config.yaml
n_layer: 12
d_model: 128
n_head: 4
n_kv_head: 4
head_dim: 32
d_mlp: 512
vocab_size: 2048
activation: "tanh_gelu"
norm: "layernorm"
norm_place: "pre"
norm_eps: 1e-06
positions: "rope"
rope_base: 10000.0
rope_fraction: 1.0
qk_norm: false
attn_scale: 0.177
bias: "all"
tie_embeddings: true
parallel_block: false
init: "normal"
init_std_qkv: 0.0508
init_std_o: 0.063
init_std_up: 0.0726
init_std_down: 0.0726
optimizer: "muon_variant"
lr: 0.00575
lr_mult_qkv: 0.5
lr_mult_up: 0.889
beta1: 0.95
lr_head: 0.00879
grad_clip: 0.5
warmup_steps: 200
schedule: "wsd"
decay_fraction: 1.0
decay_shape: "pow"
final_lr_fraction: 0.05
batch_tokens: 16384
seq_len: 1024
doc_mask: true
z_loss: 0.0001
train_tokens: 146800000
steps: 8960
dataset: "wikipedia_en"
Each number is 128 + 32 x the weight over its row's rms, rounded and kept within 0 to 255. Layers, rows and columns count from 0. The size above them is the row's rms in percent of the matrix's.

# layer 2 attention query, 128x128, rms 0.0497, rows 0-12, columns 0-127
size [119  82  84  95  94 100  87  93  93  96 103  89  98]
[[154 132 122  55 150 125  63 103 109 106 128 118  62 179 134  95  89 119 115 162 103  79 160 120 137  71 109 101 188 108  94 174 181  85 147 127 141 105 176 138 138 142  64 154 189 128  91 110  90 158 132 140 116 128  95  55 131 176 146 152 175 181 129 121 132 163 119 143 123 136  73 151 159  91  86 125 119 125 100  95 110  91 138 102 130 146 186 103 149  85 117 117 172 118 182 139 121 194 159 172 123 140 106 145 132 129  70 182 135 114 117 187 175 163 132 112 110 151 143  85 116 173 123 150 157 118 108  91]
 [101 122 154 141 140 166 113 152 116  51 107 222 133 110  71 133 159 108  94 150 126 145 134  99 138  99 109 181 138 160 114 134 149 151 105 138  75 148  95 126  95 116 166  95 121 137 101 132 141 105 190 106 150  70 114 135 156 152 116 104 104 116 160 140 141 124 137 110 181 138 195 120 123  84 151 100 114  77  96 162  70 183 143 137 146 117  89 121 126 171  54 181 117 151  47 132 123  86 192 148 132 122 161 110 171 126 137 152 117 188 165 103 104 143 109 135 159 132 127 132  96 195 196 183 122 123 156 134]
 [120 177 141 128 119 169 168  94 122 123 108 133 115 200 129 101 172 127  91  94 166 167 160 103 139 197 131 169  95  73 154 110 137 125 128 142 150 153 182 136 104 118 162 101 132 147  90 132 124 162 179 108  72 100  56 154 134 113 155 118 100 124 155 125 135  65 101 178 150 164 153 152 117  91 203 164 138 184 147 108  87 186  91  96 138 143 113 155 130 144 195 106 112 156 217  89 105  63 105 116  77 106 134 131 122 148 117 104 112 108 193 109  98 147 102 142 137 130 128 137 132  92 173  84 155 155 144 119]
 [148 138 150 123 143 116 178 132 108 177 117 133 101 112 115 109 106 158 131 135 132 153 107 145 151 150 136 102 152  95 132  93 169  39 106 114 120 140 175 187  97  95  74 143 178 114 145 173  42 142 165 156 124  66  95 129  76 115 168 127 136 139 114  93 133 177 134 125 138  98  94 171 108 169 140  96  79 182 150 161 113 152  80 191 107 149 140 122 152 163 143  68  84 141 165  84 137 155 124 148  99 148  96 183 166 150 106 132 112 136 117 176 183 114 142 170  77 131 147  74 152 159 102 169  55 129 103 134]
 [145 172 172 112 113 104 200 133 152 122 153  98 145 126  74 129 105 155  85 143 137 150 149  84 121 129 140 135  90 135 125 165 145 182 141 134 166 130 167 129 136 118 190  87 152 140 107  93 124 161  85 120 160  99 115 144 195 181  91 185 112 138 106 128 145 136 119 131 123 181 118 109  49  95 108  38 190 154 134  54 138 109 150 111  87 170 116 128 110 119 173 189 110 117 172 131  97 122 180  91 223 118 101  98 116 142 123 118 162  97 161  91 131 185 125 109 134  87 144 110 113 105 107  94 148 156 127 112]
 [158 145 171 158 103  89 145 205 127 154 114 101 131 179 115 197 169 133 138 154 174 203 122 104 138 147 111 155  95 123  82 132 138 106 146  90 146 119 103 152 143  79 148 179  52 126 131 112  85 139 121  67 125 105  49 190 164 161 107 148 117 123 117  79 119 135  89 107  96 127 149 114 115 109  88 129 136  53 162 131 147 140 141 130 143 174 171 175  80 157 111 103 151 169 131 143 111 148 155 145 157  59 154  95 104 103 111  91 151 112 109 119 114 151 115 123 152 157 104 142 168  60 137 101 112 138 189 176]
 [125 107 102 143 143 129 176 123 162  96 105  61 125 137  93 127  93 119 151 107 148 165 141 102 119 126 115 113  60 150 158 177 155 179 166 125 161 185 148 123 138  77 125 141 106 132 108 160 153 157 120 160 158 168 117 147 154 144 128  75  50  71 121 137  85 125  89  73 121 128 157 148 135  37  93 142 148  98 146 130 101 211  96  65 157 173 127 105  59 146 161 165 133 145 111 156 167 144 108 114 149  93  95 107 134 155  85 107 108 102 134 112 128 157 145 178  87 168 153 129 109  85 140  68 125 117 109 187]
 [109 116 121 117 102  85 187 142 151 178 137  62 114 165 156 140 107 140  93 110 111 137 157  88 130 137 171 171  69 110  76 112 133 113 148  40 173  67 102  84 135 125 130 136 129 123 130  72 109 153  84 173 134 129 133 169 157 108 149 113  90  96 107 189  94  76 179 123 141 160 146 148 164 109 133 193 129 166 129 120 107 143  81 113 132 125  84 118 104 159 122 193  98  86  85 138 147  98 109 203 166 106  98 135 140 153 136 151 163 137 129  77 115  59 184 136 155 130  65 136 112 148 146 111 128  98 126 168]
 [118 144 118  96 117  97 123 117 159  93  80 134 107  78 160 176 101 153 142 135  70  61 144 165  93  96  95 112 177 121 118 118 125 106 121 145 109 109  49 140 164 149 133 139 139 118 183 140 138  93 152  99 191 122 172 136 139 149 147 180 110 153  84 200 126  81 178 124 104 135 143 112 115 109  86 143 100 134 138 170  79 113  72 202 166 148 137 160 144 145 104 121 184 171  93 142 103 190 169 143 179 219 125 117 117 144 159 123  96 167 120  99  96 113 103 150 140 148 156 100  81 174 160 153 113 136 131 107]
 [113 181 199  91 153 129  95 127 133 138 142 120  92 103 117 158 127 109 125 178 125 116 156 123 119 143 193 161 141  87  97 160 165  80 115 163  98 107 146 144 144 101 160  90 108 124 128 143  64 123 103 139 110 167 119 134 150 121 135  93 207 127 127 101 162 171 113 136  99 130  96 136 130  85  75 148 148 100  96 140 113  85 103 215  77 116 120 116 118 116 199  92 104 112 131  83  87 105 135 189  83 188  98 171 138 153 134 170  67 190 121 153 137 166 158 126 141  74  87  82 137 159 129 108 104 155 137 190]
 [136 128 122 159 124 175 126 124 102 108 113 161 136 142  77 191 195 137  98 160 136 207  88 131 159 122 154 114  85 131 109 114 150 170  89 195 144 190 162  71 130 112 122 162 151 131 171 151 137 112 137 134 133 138  84 100 174 128  65 141 120 107 149 164 179 118  99 111  91 135 177 117 118 103 150 101 192  56 179 120 170 115 132 111  53 100 101 147 128 164 141 135  88 108 109 174 125  86 152  86 100 131 206  92 134 140 164 133 109 145 141  87 160 150 182  75  96 158 109 118 112 133 111  84 143 128 161 125]
 [125  91 114 184  84 136 156 132 102 125 138  95 195 165 130 116 159 109 143 111 139 121  93 141  90 197 174  56 179 100  98  90  74 119 122 188 100 130 179 139 133 137 101 150 158 156 142 112 157 104  89 130 102 141 184 108 108 123 122 136 154 155 130 153 100  88 108 113 120 152 118 185  90 110 104  99  87 134 110 137  96 195 150 156  79 159 177 179 145 115 155 130  81 134 147  80 114 110 132  81 120  87 124 150 101  65 144  79 123 143 122 105 153  75 148 159  85 150 131 190 113 111  70 189 169 175 115 121]
 [187 139  97 162 110 170 134 136  99  89 116 142 131 109 121 156 156 104 106 120 156 153 183 118 102 119 124  70 123 144 141 121 135 106 174  71 166 152 111 165  56  99 185 139 145 141  44 115 146 158 171  90  86 163 116 119 162 110  94 109 143 147 106 107 152 138  89 105 142 131 122 146 134 132 179 131 129 144 156 127 132 134  70 101 183 155 189  92 149 114  72 197 128  98 155 110 118  94 167  62 108 103 174 124  86  85 128 131 163 138 131 186 102 175 102 143 128 193 175  93 136  94 183  85 106 148 164 155]]
# layer 2 attention key, 128x128, rms 0.0519, rows 0-11, columns 0-127
size [ 92  88  83  98  91  93  88  88  88  94  80  89]
[[128 126 115  50 153 136  91 137 168 107  98 105 172  91 128 128  62 130 166 126 104 121 166 162 156  93 156 182 144  73 122  76 110  97 184 153 142 119 150 137 128 123 131 116 117  72 167 149 129 165 182 163 146 130 117 135   4 104 139  85 155 176 143 128 142 130 140 106 114 113  49  72 106  97  91 162 109  94 136  98 115  99  93 137  70 131 153 107 148 143 165 132 143 106 118  86 197 125 154 106 140 104  69 117 107 144 116  93  65 129 145 187 144 135 152 159 144  86 146 131 113 137  95  89 107 119 110 144]
 [ 97  87 159  68 127 194 105  98 185 181 105 120 141  96 156 139  88 108 124 148  73 114 158 199 123  92 125 146 155 132  76  82 109  88 162 136 105 121 174 153 176 107 125 151 100  75 168 112  75 159 136 139 129 119 138 128  97 154 186 149 118 208 104 148 169 142 100 150 169 129 109  65  86 168  84 106 111 118 129 136 148  77 118 118 143 131 180 110 197 113  96 104 142 138 153 109 127 196 172  64 113 153 113 177  73 145 122 123 137 129 109 140 144 109 102 115 101 135 166 106 149 155 116  83 141 102  88 135]
 [136 106 142 173 136  97 197 145  94  33 126 159 107 115 150 150 188 174 122 165 143 136 130  90  98 159 110  95 114 149 135 143 113 164 109  87 141 107 115 155 163 110 128  96 138 139  84 107 133  77 117 153 160 174 156  84 176 123 101 131  69  73  55 151 130 136 101 131 149  81 184 136 143 136  87 111 171 124 120 167 118 107 128 100 201 125 114 180  83  86  85 144 159  68 165 180  89 108 170 143 138  90 178 129 168  98 142 143 161 137  99  83 102  91 143 102 112 120 110 120 146 131  97  76  96 131 139  91]
 [ 73 119 117  87 167 164 105 134 154  92 113 109 112 139 159 116 155 144 137 149 105 122 133 132 110 128 125 152 131  79 159 171 120  94 115 135 161 120 133  96 138 148 105 135 143 121 119 140 126 134 133 140 118 192 173 224  81 107 133  91 137 108 131 140 139 120 134 140 135  75 135 106  74 119 102  99  73 107  95  99 110  25 163 160 190 108 204 180 157 105 171 165 190  98 115 154 151 132 148 135 214 140 136 113 129 130 135 142 106  74 210 169 117 177  94  85 142 116 111  74 143 112 175 133 122  91 102 145]
 [170 148 117 159 135 141 119 121  76 142 189 150 112 104 120 156 106 124  86 124 141 138  96 120 152 132 115 123 165 120 145 119  97 173  85 122 106 109 169 144  98  77 105 131 138 120 106  75 111  73 122 152 149 102 146 108 204 115 129  72  90  60 103 145 101 156 112 151 115 110 167 134 171 122 148 139  76 143 172 189 158 166 110  91 132 156  86 127 135 156  84 123 106  78 112 204  87  90 139 131 141  57 130 106 193  83 100 162 158  99 173  98 136 158 107 132 131 218  64  99 130 133 171 140 138 109 145  76]
 [139 109 107 125 109 142 231 153 130 109 108 118 128 150  99  96 157 145 125 157 101 115 159  84 136 143 142 126 121 126  99 125 140 183  91 138 163 146 123 118 159 167 150  84  79 122 161 131 141 133 102 173 110 170 165  80 134 117 104  73 111 179  95 130 128 113 115 136 122 192 185 127 114 124 137 152 107 157  72 182 154 196 109  91  58 140 132  83 135 112 127 102 107  27 113 108 148  72  81 150  56 140 144 191 152 134 122 157 151  76 144 112 141 142 142 126 109 102 105 122 140 205 158 134 166  80 136 155]
 [142 101 158 168 146 153 139 146 159 214 125 132 114 118 142 166 151 139  80 107 147 115 154  77 155 128 211 122 134 140 132 105 168 133 151 172 129 143  76 161 164 146 181 154 133  72  70 108 118 113 134 155 148  72  90 121 159  90 134  93 147 147 131 138 121 161 149 132 163 102 149 196 144 136 126  50  90  78 117 187 127 202 110 108 116  49 167  95 179 163 122 123 107 138 131 119  96  96 118  62 161  83 129 123 149 107 165 144 164 179 134 115  98  83 122 100  91 115 119 177 119 173 119 144 134 112 151 125]
 [144  46 146 148 117 176 144 106 149  89 129 138  98  95 118 143 140  78 153 148  69 153 158 180 101 109 150  96 181 119 155 104 148 155 108 198  71 131 178 119 134  96 206 181 123 145 130  81  73 157  85 154 134  99 112 112 155 136 126 123 135 154 130 206 128 153  98  73 133  62 177 148 178 138 130 134 148 150 155 131 154 190 136 118 109 123 156 128 119 133 109  89 111  82 143 129 127  67 140 133 141 125 105 171 146 141  66 114 119  46 157  91 132 136 112 142 102  77 158 156 155 106 121 132 120 189 141 147]
 [ 96 131  87  92  87 134 127 150 131 143 156 114 158 136  93 119  91  86 128 164 101 140 153 104 166 127 179 177 114 143 137 145 160 124 118 109 114  56 190 115 137 160 131  68 140 139 117  46 162 109 141 119  84 162 149 134 159 133 156 119 154 108 124  98 141 146 111  59  74 159 101 175 105 165 147 149 103 164 125  69 140  96  86 176 151 117 150 137 130 130 145  74 122 148 196 101 142 123 157 146 107 227  68 113 172 142 147  59 101 128 120 180 121 156 128 178 159  89  94 104 148  76 127 119 131 154  80 124]
 [108 167 118 132  86  90  75 157 101 113  99 132  80  62  82 120 100 112 110 105 106  92  69 124 104 133  91 121 124 134 148 132 105 118 186 104 109 113 137 159 100 180 119 154 140 187 132 158 143 165 145 110 129 159 132  90 114 152 164  85 133 149 146 156 133 105 155 124 132 143 129  91 126 181 192 100 151 102  76  82 116  52 137 180 186 122 172 190 143  59 156 162 121 114 174 108 115 154  89 155 154 106 103 146 185 130 134 105 176  90 125 142 163 143 150  84 101  67 163 120 166 127  97 106 119  88  55 143]
 [116 146  97 105 132 125 146  86 155 146 148 106 115 152 111 114  87 107 101 174 138 138  91 189  86 145 116 115 174 147 157 162 120 160 173  86 113 143 151 132 172 111 118 134 107 144 109 162 101 155 158 138 159 165 187 144 151 129 149 123 184 123 167 136  85 174 107  88 155 141 129 181  63 202 116 160 147 103 151 129 108 160 141 108  90 105 103 105 168 146 150 150 105 159 120  81 138 194  79  84 127  73 146 171 148 115 150 110 171  63 126 150 179  83 128 124 176  51 127 129 123  84 122 150  72 162 106 207]
 [ 56 145 116  96 130 104  86 120 135 106 128 177  77 139 156 150 149  81 105 123 138 114 177 112 135 103 159 139 166 149 191 108 147  89 145 108 178 179  78 131 157 111  84 118  88 117 174 144 121  72 133 142 126 161  53 101 113 174 108 138 105 138 136 117 147 148 175 136 149 123  60 132 156 190 126 103 140 176 132 151 127 152 138 134 103 121 134 126 103 106 187 130 134  73 160 103 121 140 136 108 118 140 136  58  73 151  82 152 110  98 113  92  97 151  96 151 105 217  56 152  87 174 151  79 147 160 170 140]]